From a checkpoint of a small transformer trained on Wikipedia.
Size: 12 layers, width 96, 3 heads of 32, MLP 384 tanh GELU, vocabulary 8192, 2.18M parameters.
Each number is 128 + 24 x the weight over its row's rms, rounded and kept within 0 to 255. Layers, rows and columns count from 0. Numbers have three digits each. The size before them is the row's rms in percent of the matrix's.

# layer 6 MLP up, 384x96, rms 0.193, rows 231-303, columns 0-95
095:123120151124125142125120136153120092152135158174103122095146103146143135132092096141107136182132128140146096122140147136071138154128101108103109142090166084156129156116113105152156133105131135139133178145134135125097125143100150111083159139127132115145119113110113102103186163134163187158
114:134137123141122106147140136092085094137170144099126113133154136110092134126136146137142111107144069124134132081107149102169097106115085159124126098124141138103142138147122110162148109138170145097146141147147132136138154162076131098110117158124147169181088111132089150148166118145161113104
113:111097101150140162068080175126113079166121134122107118120159167148170089171122148125133116161162103052137136099137164177128138111101133141120134133119117123122125125117126117151137110151109101129124110110162082108111144140116148112129109148108126142128140135124108116150145163146166126151
097:105128139114137143143149161135123123179152142108157123104084183146153123124122145127125161102074119146135122154112163118167145142123090099103124125107106137190143140128119099121137155100104151127133125106122103107103083118114152146170113107163169153097127114150086124155113175098130110116
110:148114109130097106118148116138129078144142082169128115109115101115129132131112102123168140112117138098129124108120116114109092115148124096135112123145132116147111110120160112121187101097108145170154194152165164109141131139125169170161114081102126138089142104109139143107126148174162148103
096:124145081111072142101102139116146161089115064142154137150116090138123114109109152126121144138123141118087147167121112146143117093119110131119113113092158134154095156152124174169117190122141078120110151162134120126124128127132160130136066106118125126133107098133104092115114109122119110112
110:123127139125130116122130127165158123132135121116121134119078139131076138155085117108133114125117148145166141143146192108125117129112117128167168094165146117141081132139122130167131137076155162159176174153126137161158137109077137162141091137107124123142111100120109128064134114129129123134
096:108056139094086141127154177093133157155121146105119163139153089120141115128113173153156100108124141131119109133113110102120117140105157108124156125138124152141114121128125133147112151136118130130132144085138115087089117107143065115163111160105120104120127109120066161130138131151120091087
101:149109121122114131124121150135131155120126140125127143166136128132130088142113168140169106146086121109125152106098180158136122143151169129096151129104181101106111160103115106138131123075121101132131145128132084121076133159129179140115122206119127130113125127071107127098150114100140130144
088:141107103124126138177157110129108164126067126113106175159099105127082106174142142096166144112141147145135134120123105115102137086134148103137116119186151129144143107155178096124115154114142129108119132132117135149109127132117085109157098141127115138091156101102113122114184128151151162115
099:131133176096144066113132102126120112113135095126140156151114146116175161171144089135143128178132145124132163102155144073109130146126143138094150141140154164110123151127153099121125147131098081137110152119118104176153148114096120118091126111128141151114142110087151157109143126088110137096
107:119081120171109172116121121119142148144100171151130120153075130115160148133065098113146137154156135117122102150159157108131158177095150117103147104095113152125115143143116138132112126072161098171163127129123128125129133126183143122109144138135141144076149165125124109121118115161139123119
106:111099105149142100137087136132136126083099123151099166094108143104127125157130164147119096163115140138100128146160116150144196138111158110131109137096131139169131151091124129093112153094117128111135118131132120098090153145144152134157157085150074139129096071114112130106136152144123094112
098:132103151150166122134125122145111076100157135101103105112155120123145064141173118102125131180137089124114098119123124098158155086137151142105142151124158140123142108101165125117138148172199124134134085144131142130154092146110146128146129172134157113110097128127089121128165124138153118123
087:127113140140130161160127084097127118114145133154171137124132147146119118189117167070131119120161109090099116155109084136115120147109126113125120136118103126139105149146121112134153131102171138136136127128119179074131115170125106165068149155149184162119112104138132125145126141124171123152
097:120133138137154120180102099139113173139139179117145166127176155115156174102111082154092150108098112121096101115172123157118105100120117128080102156112175145130089096134156125165133145135141121088123149142122127120132151149152106125143128086132132105103120156116094159123144136135151125141
097:162115138144117092171130086132099141151149140141131140107157072122117111130111132133115173113126076150150142085095186147124088122123119135153143099127130118117109140166127144130147111071119115128165177162125131133121120159127096104144139079154133138105129102105068130108113107129120134118
095:120134146125118155129107132103077121086130126126150167132129105153167123102138125083129172155144120121182146119119152105109147112112163122168133151118139131142181134097100125119124108096114131102118141169149091087099133143133130161147105102127075094098111134107094108118153114117159140183
113:095109130111126106133180087155134139096101119119102135125125123135148123170125097179120153131142125118151137116104148162157132121126067161059081140161119117110148107136099147138119102142126145143099109131160140114094131122135156109173085136129147082143110172131137154107140148155136154146
106:126088149102150128103110128154134170108131106118125151110119163116141119116090128134157075196134145128141095153141099118140113128122153132143107128128109114138139101097147132121182145118143098127104145156117183165074128122101119106109100115134145143100169093125136106063122129137120139085
094:133171099116116105155135170131116094144146126138118135141121166127158145183101097090156145118166122123142133156085131146080103098148085154151132133111156126155144083129082145150142109150154147129153172160117137132149146125140156119138142100108136071140086154117150116108130110152156138136
111:120100096086155146102103152158132144130121154123112129126151144136121129122137091210130142075097160108124156125099105155144109111112148154117150126108162124111136129119125103128131124151079127111138139150120110125124089168141130128166136115134168135083132170145073142121110076129085108129
109:163112138163088108133128093103142154084130129124144145160123131094169130134141161077101125122161133136156140176103117127115084126133133109140128157137106136129129123151135139141137115137107108140145150095131149143095075125094139092180104099132159168130137107054109090113113131125141118099
106:153118132134140093113127087097113130125140123070109126118164151101123142163130119135130118117151121135091154125129152147177097121097105122161058163112102155122138162111114124088096154120093151132132097166181132161135145163112116143156127148155119117107101122133111157140162128139079140139
099:143111096134135138143151140140098140110095191115136134146118136148116122117155115118143150153117088154154130117108126114117131124091161104171100138150189145159141095126125092150161116139097147171155155128127143145137067154153116118154124110099138085127092135117105085141127119132183162115
097:160112146093115128126100137157125135118113096124142166089123163129122105135118131112147118150113152119118112205172109116126118089098087130111138135079157166105145134120129173122181158136129155133155129136142133106116108148118116133157141133107121093148122147131140133187165140153080085130
102:115095120116145114141125144105121155130094163133110120157108155115149145107125148115127125105145090133074138083091148114140133146152140106121119122149130167138089113164168140142129142106131144127106138148140130093123116099108116097113128094084090120078112105092154143166149155137180068168
096:133136120133114154134127103135134141126064086160104126150112139145118107101139126134118138139152126092088172122138184117096133121134135161164131126127137161096104094209092127103088129110135138167136124112089113141126120106102099112159108163121104147139116130110135140103119179135110090146
091:103130147146119120132072108120130138112139056108148132128158169131125126133134122143111107121142094124131155113099079167099163121110086125132164159063159134161144124149091144148134137145149152140121127074104108162151071142148110147153134130098115119121115095134115136155147118127163119130
094:130113139156141111133131131149081113130126096129139143125124094103147151132163141113154107119106127161181161098115120116122130146145130158132086148108125171117100153083141161126105092146143095177105137154114080097144131109162115138093175146142148104147109154165105150160165121139084149129
101:109166127146127124121140115121108154160125140127121159077088122128094121132145107162142117099202098150106122092107118114116109129115121128104133134125134200108106132137137125116100115134110151147107086084147123085103104165137123184147098106088104118107102137161112097115105130126130097145
090:121136102126125121128096163152149137087095152133119133101153181121171144117116106090177135163089128130162138124138168128151148103166094166179131158107103131115120092138109138136139127159078130114121144144122102121086146176149149092122148106142152125138146148159129112140138101152111162113
107:120115102155130153089096136157154197106129108104128154161156164094155129080139118130145120131141114136130181116123140119176112126112141110133130125096107168096109128144130138113165086166151108114138147139096174123145167141097153125117134108129110136123185134129127112102143090139085112132
107:167106144109115105116077111108106124143121091120154139138135160119104140175126102139093090148102117134100108136172157119130098099104115120164125070111120141151159118108132145121153157158094151165151143170109131099131117135090115141152147129125129120116132092173114163109152115131085139177
091:145078117091120146143113108105153155143094155150165122124110130110119152088169075118124147141074132126083154072186122111140121118099126151099144107101106139093126151136136157180160123188135131126120129110138122107136118157132122143140097118120124096136111113137109130143127174144124151137
114:139106105152151093135103127174124120115162131100140154136157147162165125118164159125151077089171185134106127140108094116125159135140150165127145135124126134144126109145159118133128161128096085158121104147130129109138093106129084155116096126141180128108122128123106149071101150157147109140
131:193122070141129108095126173146117180154145121157140091138099146129100101120163110087103128127156110114138162118079137106135086094116162109145130124088122139115120149108125146099138137135158119128146130171128115130110114149101146128143096092141165134150127088143121140116107102134111143174
088:132124099099150133096146166145112174122133084139126163068114130120145173135156111179094142172111123114080092125113107132082136107116121125126084135144153110156119166121123122147143118117107105138147124102099142114107104124131112159105137121139175134053126161103109107118127117131128125125
123:127123125118121081115113122153123103159096153148124144189096121142157104150130107087126117124129108132178141150105137149130135140121110151118139104110110149146128054138144095127158196107145122098137121154120125163153124120143168085112131136150143110150111137093096184139140158151140128104
098:145088134137096162108095154131122125097149120182153075100145139112109137157156139131144100164145119115155116115158119069128138163160106121119149105100108113119111094135108133131130096139135124144131145149173091078146157138152133128172137133143130153165145147174107126101084148131137135154
092:085158111136152128146152124137127130105147149130127109164133106107092102174144150129141130142126138133153135124119131130146139097126143174133147140119132112139118094115139114154177104141119159135124109142110161132137122173052139179104127071164153081120096115147155133088158127134175165120
108:130116149097150147085141131145106128137132123116132115138085158129086118143118129120119115104128155101151177122134154070141098071131134166122110095150112162079092093123110180124113132156111100112142066127143118096161100118093143135147121146160149131092097128153145125131115133150108145137
102:096141133113072130103087104147091149126153126125143134117122164105112125151108141159100165094130157128160138183094115138138097110087109153128097090145138152103118151147090110103130091122151189158138118114093124151097115144124113137127104144119129161105119160099106151113135141118149083110
084:157089138086140158090110196150111130088128147087142126135158094115102116126108128110114141134138115092129127143151109120138132117107099135102168095090166153123146143189107116129169152149153129120110151107084125116119136111132127150089125124138141115112127139081091112144135150173170118125
097:125106142081151149122093154149117099099119130129145130146113132158126137080107116168134166137124109175109101095122082091149144106109111158107098168118122173123136105107117105117200104139182168113103135130133132143143168153139122150126118131123110124118099113099171100128122107152104119125
100:150126121099151143082108117144092158113086164132113127095103132117140114151124142155140153135116083102149133116170146107127126142109158153087141145101134133103076144086153148130146118150147157099155143103111063105161074179110171120137129141131127109139105112128160122136154131103137138121
109:110131141145145126148089188123112118113110127126106098100120127100115115136149104122130125127150144105146144133134192096149164132146128152154151131161116154132116146157056166140118124131119118148076127125073105135100086110138123131122118146179149138124096121172093133136129178160113107138
103:131125133104115111127136165174099087140105114136164131123121111164135127155125126148120104149122131124196080116109135126121125148180126140118075127129123144094123130103091121144136080112137060142142153112101133088151149121102164108115113118119155141137096154112161140108153126153118145186
111:078141132150108126158146126139126165138174120122128139111129146101082098172098140177147100168103102107168120118123128151117140126124112145162158077145135141156115134102119101143120130149181093119106133147093143135096129116146135148158106123145159156125151111163117147065135112129116157163
095:112095145123138143115115158136175133104141103129084172120129123113104123106099150169148122099093135128109132122096151117126122072153133123118158076130107120085164152133124127147173126138115112118162093109171134091102129135127152180209128129126153106109120134159114132117143121154110138128
088:104195150122114106103137162141134119174130085125134158108090179074107138107128125127100143145155151111114136119109161175145117111118119126129142111173108145138113135101159141125116154116120120153112090110119157130112144177147137129148120133136135094095097123122136079158071136120146094118
080:067104162126141098120109143084160099146139115150112108127108114128127078115130181167149145121146124141104141133113093161123143101088115130090101130101136126097130146103152135090154146123170139132096092146152132151105141176122141142116107146163078122099112130096164133091101142122119125124
114:108118149095142130107105139120121097112135144127097213098131092133118107120121129130142171171107145117107171093161161149175192165105129114126137125127148131129117167169123153114106136139165114136141129164108131109120137159122111141141139128168119150090087084119120118107143137106123122112
091:105126175151148103137142103129110121113141149165128165141119089131090089158132138133127098142135139123125156120098142114148140122140167108074123087157150158112097127140174096108098122154148087134119146110161161118106096132142113142150151200110099164123118103125100134135098118121151097158
100:086146156159111127129130139134171117100126109194103141123124151094130081145124138128147100101148129173124113151145103143111125128156112108130087142143126169166140114123159098124122151093141109160118148140124157139111143126140094120173131116108148148138155161089151139130150122179062094119
096:133112123143113142088155205159118102134132127109121198092135127139114129138145135141149122116139099067118103137114099125171139115137135109140136113108131166131081142122157125089166103140084136095119154171161127074124109164168126141120126119104122107116124135082138116125146132117130123125
110:146140163136106150109129124105185144109142104112163094157148132085131173098108115127133147138117110129117096136161093140106097109141082140102162132085131109133153130159121156094156091111156123154172160138107167192138113104142128136112119145135118115134105139128103076127123160147149134115
091:131115098129151146131148140106129106125126131127151158129183090061197162110122148165112104121166136120138084123127104167115125127128105158118110086113099120140143118143142122134141086088113145118152184137121102136127136111129162108125158137106128121145113193104098123144113136131172123126
104:144131124132173098147144144171087120132130131129116095155158161132118168125088143162135104120120107145136109107138127109122129116115108120136127083121122118129138127116143137135106158104145132105144130102115125195108151146094186085095119190131142117120092128106106124070137137190115109099
092:128125155094109128090125147112152125107133142110155110133145085115139145135122134116114178165126109149105117058147108122085154159113111139116130165105137071127137125166153126097112108172157149144128143112115109167090126066128144145157115153114170112120115129102143122083123127121117138086
103:110083139135125146156157140118091150110108129102081154152136106163167115124147124155163135160143100113127115098134152120153127159105105096104098098099106100149147108079133124118124122112124169144132143136158134114098092119158158148114109130136117112202091114145151093094140144149097111101
092:151145126094160137111110134102143114120113129089175115120122137121124110128114143155056157135117134124122126119089105083136134116124120145148108139181169211139121156144102097135110124160159073153078140144136138116152161137104141128127115119141112104083151130129145125118124146156158140144
111:061093149143139123137127102180126153157124153138115130128147123095126118114125113120132090107141094133170112168149139147156168090164115098125113159158119121149098153139142107078122130135114112119146125119127192120077149154114130116154103121132108116139090125140135110141161192121153133117
093:088163148085162154099141148116130158107140122132110129139125071128153134123092140134146194124150121169153096075157146108134097118097140189112128123075140129132157136128129123107119142108103136099156124137116128130104140094104133109133124122136107095122106097106156075132126118109086109126
087:102157147111156123098118123151152132168145140111172121153136079156170114122113144145107142117118146145158125154123131120143144122100106150079136133103108109146144155160131101105106101143115116089118102161108148172141112139070115072097150156112117115103095149157102161091140137150163119105
097:135141108142149074105094163127101105123138119132127162132138138125123115127105125116127110150125130111160134169126145122121144116126113125150071130112134119111096133147180130091118142090117126140155078091079128113122112157140201116190130162110126110102100119139096087158134123112093091133
105:136103124094134101137135145123128106125068140196159087127157130059112135154117110131135140121188102111147143100100154146118153139126173096114110165153112111088128151156141109138099116179145121139163163121149127111116111147146119120106172106136118138116136103151124120118142132148152141152
083:106098138129132128123076143151163140136145166144123124129107108152144091088152165121127155138117094172103136126126154122120129146116079150098143142102105158154143108115101131153134142159147103127108171150169113168149118166132148150151168138152087137132105142105123165078108135161113151169
118:123090130130107145136130172098167101122105082109135129149138160133145085170147154131101106133147148092135122151099149100129103091138124143114095132148112146150143119100112123179150091118107154111128064095189121099147149136124137092152098122126122100141138117098171120110128128129135084133
091:128150155130130125138138111097127161117091097188121114144148090130104142123142133102176104120154115141147143112117089125081105130111120155105126150128178145165153107108172154083120118143132125085135119183110093151101113138154119119141143127125143109158131111132128139119091091147065111151
100:143112129124084136142076145128148148124149133131150132101106161116167128126100091135127111173114135114106110129096129096170160120130114130150087125098169184128110171143111150128139117123171146180087144137141173127119143125118111100101135168126139149113138136111142103137087138117095071134
098:111119112114110094122172157118135127111120194128104102170109154137101134119118102135137161114158121123116097113112124129157114109127100094106147084101126129108139134102110060150142132104098089123140139132128112150145105148121138145143139146144170157084109188109162143130113128176145124177
089:136156078091126126158129125100104111135146118114120094093133148133145131117120172161121127150119117154157145158126167131112114094103106099115096140110103139155113140178101107140186133102105118132140100155121161152115115162104118109147088139129152103140160068088093090122130122167121128148
# layer 6 MLP down (transposed), 384x96, rms 0.186, rows 231-302, columns 0-95
096:122138113131090102094139101132151163114119149115154138111147155095108094115143148135103130131128152096157099156140136169110122155157145118178110112163094136117105125142111098139110110145137179134131138179155151149147110191106145094119165132162157141109106094147120145167127136093147149089
110:115130134150091051116091114168136136127128155077119133164154156137156121101131097131135148118172136117129176086130153135157107097130168154158141123126137066152098113109135151122165107143130124113127137147155115143149134102073122146116093114110123136159106108089103148135121125151131135130
112:124117162129165112134117109133146130120094136147145163105135129119075136075151092106152144145156146142147132099110119133146110154115120117074162144140134119161130146159112145087100164104160102154090158096105115113111123163115134107146132161150082097156190135121096123156105130160121136116
084:148169166118106089194140162095107145137098104159130125114122136088068117124098142107095116093132137132114152137119122136098120118100124140123088118107093143152133108134124136135075139123108139134130137140144109102117123143086126107122138143135093151118119157182120138071157119126105083164
100:110137126096135091125161109116147121148141150120168154158091122129146147124134094122148072129155094147140090135112112149175152159085104140163157129108108120141138120127152135088126117170130075106092167121120118124117190157142108138124127118100140155124096134105081125143120108170108104132
091:112100118099115136107134121147157117090173132128107096126120133149122176151131108141150128152103083126059077130126119165068109129149137100141147123139121119134112162112130131101143116133110104108149131099100152095102148163159113090144152136144096111108115153111098158174112113080128116115
100:090152123124130115160148133136141154158104159124131112157120139176117135116181141124149114126168093120118151128103132128141123096123108088125102160158134129089158142114153126141119107117085113115118043127140109066148160116121130114158120112131132151118114130160112145192158121121132091109
084:149130155153133156139135166144142135109150079161186108141144117095128125116158130150146173088123148131150155080116133161119113147105074147176096106145124140153128158127135135165120100124130127129150106107163147122166079150148142116150128134127102156094129148125114125076174139144139124142
095:107111091110183138133172144116118135133131174142101133089143123087126134101135108105114151099146183147112147140110152118132137112168116124143110146138113110171155143141120139161162127143133140135106142120122139129139126131108083085174134086117147166132173143183091146173112134137107107097
093:129121153140143135102097173123135132107083117092134153129120107146147120134130146138104150178172129115155114138127077080060154131141158140115169140180093120112184148141100108181118125132134173125122128141150128136133118136121126135151102133156134127107104102156133141133132155110113154174
100:124118162137200089092102135129110159123082156122086113151123114124101124102100170133129138109125118166101175138113117126141082133133135136081112130132137111121088080112128138130108122089119100131099155138125162121158143155110089145109118151126155154103146154162127097151136116096142111163
098:146176114087104126127124122142148103103108080148179142134139167116134158128125122180178114131126147137115107129125106092173113121122124128106103146114148122101147127084121138163149076141133137127111107134089109151122122150171128099147132117109151145175101126149145173138142173120077112114
095:122122091093084159127161110165134139101112100142098141130105136135153107152130077131125126132149097123135097110102077128161057125121154129175072149124108124140109137118127130094128111131173129134149115152103143181164129188127117128114130096103128142158130132107109120132142157144119111136
103:107125114111089142123116119097152186095118133113126156139119137128087112137081151152137158128119158117131136087120157167143139134131132115115099090076134135108108119150154152093097113131178100119100133104085101129147115115118125135157136098121152150150165120120154129154127073123083073129
071:129115111170150131157093142134122136145100104115125180141127143072110125110144112117102124134116137121152132107091093087111136095153160092107130145082123150077135131122114173117077132141126136120079137159146110151126130101132128110151131144135123180153154151151126160128112164190110112126
108:118130139114155181164150130104122141140120133113113109113103135139106118122152109129088109138113124104129103120205100125113110112106097108137098155132164120162133142109130101182096105153121156111144145114085111104091122140136135151171114069127159127143165130144100175100105110110134147162
097:124149167084173103135127100126082145110133138143140139125145117059135102118164149120139102142133138143079132139139127149139109139123168096113139122141163128109122111139136119140139147134111108127170112152192102083150136121146135142151095132119113171067157089138106129136097167122102150127
096:100123153142159110158120130115158117104151127142118158152116128138144117130058101127147140153145157141120139124078136065113150137129129120115112110100153180126067140150167120104109159156169117171134128146148136105129109104152125155090119162125113176136139114133118174113122135108115096105
115:149108123163120116111110141168157157128104132138116145156116063124137108126142152142147105144112157110134120135153080088067144161114127079113095141111108080149130194116117145142136133145108128138122125104115092150133133135147122135107093104146163106080127160115122120119119174084137122119
102:130145136120140143163124120136105068168139162118155081122136137124152151090107132125127137110116165126090111142120132110083139129164095091094143157101142166142163165144084131182140127129082132107161117133145116138140123122116102120104137099085116137146122144117131144137112151134159102061
081:121131117161096124131123115125071137103119099143179117096127140119138135136130117139098117104099128087159097120135054134108122177091144135097107154109146140100119137095156150116131101135109102139094097149117134156173138135126151076102130113115103146117126118128112171122146155171080123150
113:122106129200133128115109141161129151090111116116136126144159178139114103096113112122119137085161111133119128120136157142152142125142130072084143151121082112124177144117084126124102141130147093154106133126118126140103111146092119129165088144124122144132173139136111145117064127115160081123
118:110154167147131115157141108092113104116108114127123136129116129187115131155111136131134134140137121114133102103115134175127099145139135147146177168083116158029123109175112159152103150145142116130151134107139117103153126125112136136129069087136108125108168120124132133135128109112101168123
102:202122124107120141143121136071126114058136118122125146114094125140174129113153101095106140127127126140109099138120083104078132150146135107154123113092131141156143101139155110131131139165103160126082119160119112109132100117122098158114113150140135123070159137099175118134137131154131114119
095:102150134108124096130155165146115128119133129141149154129104138157146135123143181110104169110155139095110152091136080145107109169149109109136167152150131130107162122070088108128130126088099112137147144097146113170147073132085145100101151134115120131167138118153110099095132109161139137117
109:143115129096122115104154130169139129091138107162136090106109088134142131128137137152131145104145098094175125145083131148174136087150142094127140163144111134135142103158193175145139094156132115135110106097138130125094110136155158171107103105093136129158132094108122150168130125095124122106
107:121132135159118150130145151116142158127146181147153141120182120084193127140129096149087147158124172097136097151149138170141133136109119127135143120094138128149103138131152136091151135152145094153096113143141148149118149152150124113124118153137151076156102133114154098069123135161111164134
083:119092108098055077098134094138130099106124110125139146137166140076110101152139141143152119111091137094155107124113150152141126100094128082159152121142170101089134162132158133169167105119140146142124108095107134079105116125135117118134131145109128124130086124129151119153148112124144150098
078:080139105129152104137149139127087163147122156130153074130131135142107141119113084159102117124098136168103144146140153117094175123116158119166117151138131079135182129153123192081116122098118120150092083114118129145129155166126100142098149144120143152133123138126120146143118116157143103118
094:100139129103104148118162136140140083102106121162108163125126148126135117153091163149143135078136120129101093093125138127104112122142081095103171125122115100147084142173148141137133104166164151115102131085133127137131156140124183150124085126113125103112167099100146137096118141085120121096
104:167102135131093133123110111102146132108158103088112155144085158124107117117166115161161130125099134125132113163144147162137166146151120114157123082107140136090139162130102128135127115130158105089114114126112122106146101158159139105155163158139134110127133117125121109045128179075133125135
071:133089130147147099090159135163078148101112097107160181148128119104109110141113129157093150093116135147126134073072095129105145162120149118131117134135146112093125130149094131134124146102129115161106147156113143134159131122102094099118126135115160111133118133155081133075149162152120112164
120:115110132169078146125138153095111131142110130100147114122138134162118121118113145131103147120099111099107143147104133131114085135112132088137122148112182126176131176116103136110109120059140151099142133138107115133102091145118135141112105163117128152189121132118123073092101148142178155110
109:090118133154136133173174139144131139117133139156161142133088123157153123131146143145091137126132113071149124133137109133152139166149093113144130152164130134143118126091119100119117118113115140062071116130148118124125159113150140196128158135120110130125055149101121102155128161134148135098
101:102117168151145148077156128102134096130151139110116156089109137119136098132161188102147124181148120112150114170114123135139105172090070112146138111115113112140145097147139095116139146127124106160116127116092133110134109118134109096090110093147144134129189168153148106152137124124141124146
093:099096093135094151136152107147136096132139072128167119125122112123085114142152126132120152155132124125121153121146097137097122199110127138142134161126124132126125157106077122082155135160120136094111111089140130117155125110163115141155144127123097092106092128143084168138126097149122138066
130:143122150108165126114099148113115126142109121135116111130135132143096144080131108130109114126169155160100146126126184122167113101150150123168138105101150106103116102140164130101101059134130151128109085159138094129106083093105152102115126122145117173144136154162130120069140127110134164122
091:098136175163167096194100120183127133135110112114105136183109120119111142096149153086161132104136101153112132125123141137174125120109126155110170129138121133111099064123129142142099148127122138103116141117113118151106142144130108118148097119153138115166141071153098119094135107116114117109
118:118100124134161142087131201143154149111124119109093130078152123139138138125134162159137134113118142134089106100119108101088139127129117090092123159124141090124156207126101131169110098162115149151116145122144141118098114147107144162138107115128123166093161149114157101141123125125109119157
099:142202112158112162087117129069145161129128123129090120122086130146144126119168096101127121165127156139121096149158172111102117132139151142095139128145124140158155124140117140120112152099121083107155153098169112144121121128137142162159107150117104112075118111123116109120092129140114128176
092:123125103119104140105111117098094106168120110095132137110148117069164189135144138167123147111098124173144106127147134151071116115138117138133118148060143107135162148143173156160127131117126107123140138156115097116150137111132133145129128165102134088147152164094082129151150133156143134136
103:171105148111106097144125165138157149112165099112169117115118096151116107197136128153111137161126129089118167144098110158121135123132123102109123172115102139108145184141123138128163112161136117110146117110080133146117106149168100147147159092147132147132119122110119141180155115160117128162
101:135128171095143096192138106164130148102105090162133150147120172200120097123142107081139130142134147111136139094122137149109132120157127112173142132159172173102099180156122138142121144109115160118088129114118139106135100113116121153118160097144139134102144113141148133113132106158132133128
111:138071121109144109122147114134116112163154167140130124143144114169167160164126151103170144119121106122126150139165125153114140157133094113121112173113143099160095132126159155135144165142088128124126137154138153126107115108162153158148119147090133081104104130135176100097150077116094152110
104:106083029144110129157125150134118139144123108131164099107147140156110144183128173121152101140111132086142123142116143128119125135086143105124142128078106136137119132155170122104117087169130146154139099101163125143142134110094117139124099109109119132145118119121122116134125169081130136161
108:107095133147151156124103135119117144082141145120109146095111121115088153159140145104118139139119139151107082137119128154141140107099109089136100130096139132128156164164172163111122156172126087147148137141147128148140089149109112140117154104134086119094143127072151166156083128159085125108
098:138105125121090116122132133170100129067154088169150153094127123111126153113137149138152103145123151108179110098128148154132094156104085107139121104127099142093141142111124116124176077139145081115128107144139151123133149102148122151096079140125166171119113126119131159099164111113124147112
112:143118081124180113159127108103141105113105125147136132117126134129080189114083146165127114137072094137091153116153121108120140136105132122069117122133151122165110145114093113126088144127093140082086138119128104143147167124112120114120111125148138093140093106096139125140110169124121158107
107:126107135134100089122090132118115117080104109113176099151155129124136170129102175125155114105101127113144101132133116181107172153134111155095102136120084151138151079111157101136111119163111136125110094110094128128140109128133115105126120110109172134148130163106144142147139133118165137059
117:112173098121153115105111072123100173161079134151124122117136114113123111150124119140138152151146142112089112129153092101144116158115127163139088129153117110165122121108106079103118145139155148151142117156149147105152078178107136124092137169126077122133153106122167119138157155107138144124
075:103112126119092116105137120137115153129072105136131111148132135123145162103122116137130084135121151135116156075092109107107108161152159130106107099122129129113118123134119116157064120122110122124161084151098112150128087112073116144132103170160153081111120121157078108091107109145095116128
080:120135089139108116114144152130122111129090104089115130111144136163123151136078135104171138076112132110099161101100108104107128143179161113097130119166163128075123146121103142162102113115109159120125139149104112153133076126148129177110134084129138162125178116135119109113137147115100143155
119:151140152085173139117157094125117136115118122160142110139145135161187129113159120108113118115126082139099082121128132118112114127142121167141157133150105117112145131112139128077129114134151138092139110090140140139139126172125148090090067131099151115121107134117121198127092125161165102110
089:118185115128123132136148143142110119150110064120145165130139119152092130125120130126151150113154154093119135139112096156114179101099136162144140175152101143113141117110172122157074103115139130138096125105098133162141162104105132141110134110072125107115166106118104105107170114153101153138
103:181114107122105150155150098151137117113118110156144112153162162111143096126125121104147167145141150099157129146141068145131113104087143114139143113159094125149077121152148135093165133117142139136133092069122107135156148114135122097173138114079141113122126122177148126107130101121100093139
109:100157127132169114164124128135144136135145132162113145100133124096143143112137146102077145150058118139116096128154103129146158121129116112068098129168090120087179108129147128131129101124142192074145119153127121118131157166133154135173123127120134111108114134103092099137121126103109130110
122:154120088122092113130099153108133140131128110149097129100105114101156139126123113114101110137089134165132144148162128098147109127155140056138083134109113151133125109145110125056179093092152089149144166177106120110159112141156119149127107138131120141133130134173134088124116125134099122141
080:146160154107189106122125084171147121134080133104138102105106172150125123132119170141184168116136082150107171101160116091108130135139097101109125149193129121151115124143102136120132149079142148119106143125127129125084121145146109114144139096122120131103123126141139134099162140139152147118
108:141138164113129103111098120127131132127140155109125093144140122164138106079161125112083112121147134132147125151114129159154136114150155138107128204098122111134127104135174117157136115112124080127130128148096132174128117094114080130125129091118194163122100162138106143140110078095139102127
100:090131106159108175107119156113155112105123144111097126134192110140091106137121124165128102118186106146137126128122131135161135126207127130117140111127138116140118132112133155100106148137156121128136144173075077082156111152099123124134120108123142129127149148129111110159172114101153128162
098:066088129107160122138138148102151089104126131139131149101154178126082146110094139153070128110140137154112138155134126145096144117169115097118136142135123119131128121181136156165129134150113129153137173115146147142187095112121112150171153110104159136106137162146118137150116090135118119145
090:129166087090099112118125096129165123157111113123168142130153130133122122136146153108132097106143139114090110112155073108142139135144148161144142181162136077085115125166105133144138104138156108108136108146121107103127159129133093148117086080129142147146124181111135112109114167124083102130
128:157109118090161132082133157111143083120130157092151092104134152167144122144140115114160137140143118140119120135122144147139108126135148159066113083129139101132165081113169144127145073167142105117119136136117091136139136133122098171160124144143143148110125140169113142163100122078144119159
092:137073082094094121126153156143157179090120138128164105126109138116107097137147105113094138122106135083110158106135091107125152103147122094133113187143094130137078149128116116140149123142166134141107136137098169128175131111122085134134103095130101158127147138143120156107153123158130148122
095:146109140128140095101131097176111118116105101160128108107145127158094104092078119121109120130127139082113120139165091119107126113115120104146107154112164168115132098111180144133153116099123173127084153116102144128133087139132127147151132117119146146096170126120124105176129191154143127159
097:124123186121123118142126082145138103143107143166113084165123141116078131129135133093091126148132107107148104124122112124140098126124155180078114132130180148087187131132147144120162154123158135120148121170107122162127154133144127103127134147144110113161155147108115153123158097174118123090
104:114133131141086095118158155134166134108112129113127149107123113140085123108134165109144124146104139133194102121133191140129107111057135135119138086080118095107159112122125146118087168132152141144148144125163138123180106137100128094165110125089125109127114118099093124134149129118112143120
091:085100124158133157163138141113080125116141105164134190114131120135107111137149126150118107137089147105118169097152128105154169118092173136145085134137131139088142150105121125055135122129143133117122124121138104116148123117133161113119125175144125165091136086126090139127162127084118116113
109:124140121104180166126126136096125103121158129120169073133145126171141099126126154141080099124144115126128145124112140116085095129141134136087108166077108146139145103110134134144144113098138144098156140119169114135146140077114109107099113130109146169117175163108152168177105125114139125144
092:124125156145112119064090137135110117146117123137138120116122156115129122078115138105144127129135145135117129123091123130104148114109161083136137125108118100085129116189142147085108129125140113146090108148114115135182081125114099119118181148117093091127147116104114138100108173139103151193
105:151127164099150119141098159112112112134159132128129141105091118152124143122129161072149146120104148146148123126175136121106107132102180111135215124109125140159104120102116109126147162142129116145099162136156104134097162118150152101156108100112096119138116140139085132101081126162108154123
098:149173127106111133108084155117165172118146151148110118148109110094136105121100116097113145097115121139118135131160105132137103106129168178146149145101122137160155123116114144136128135097194125136163139153134100116197135123148139194148131148156086119159108148131143110106137127135150143155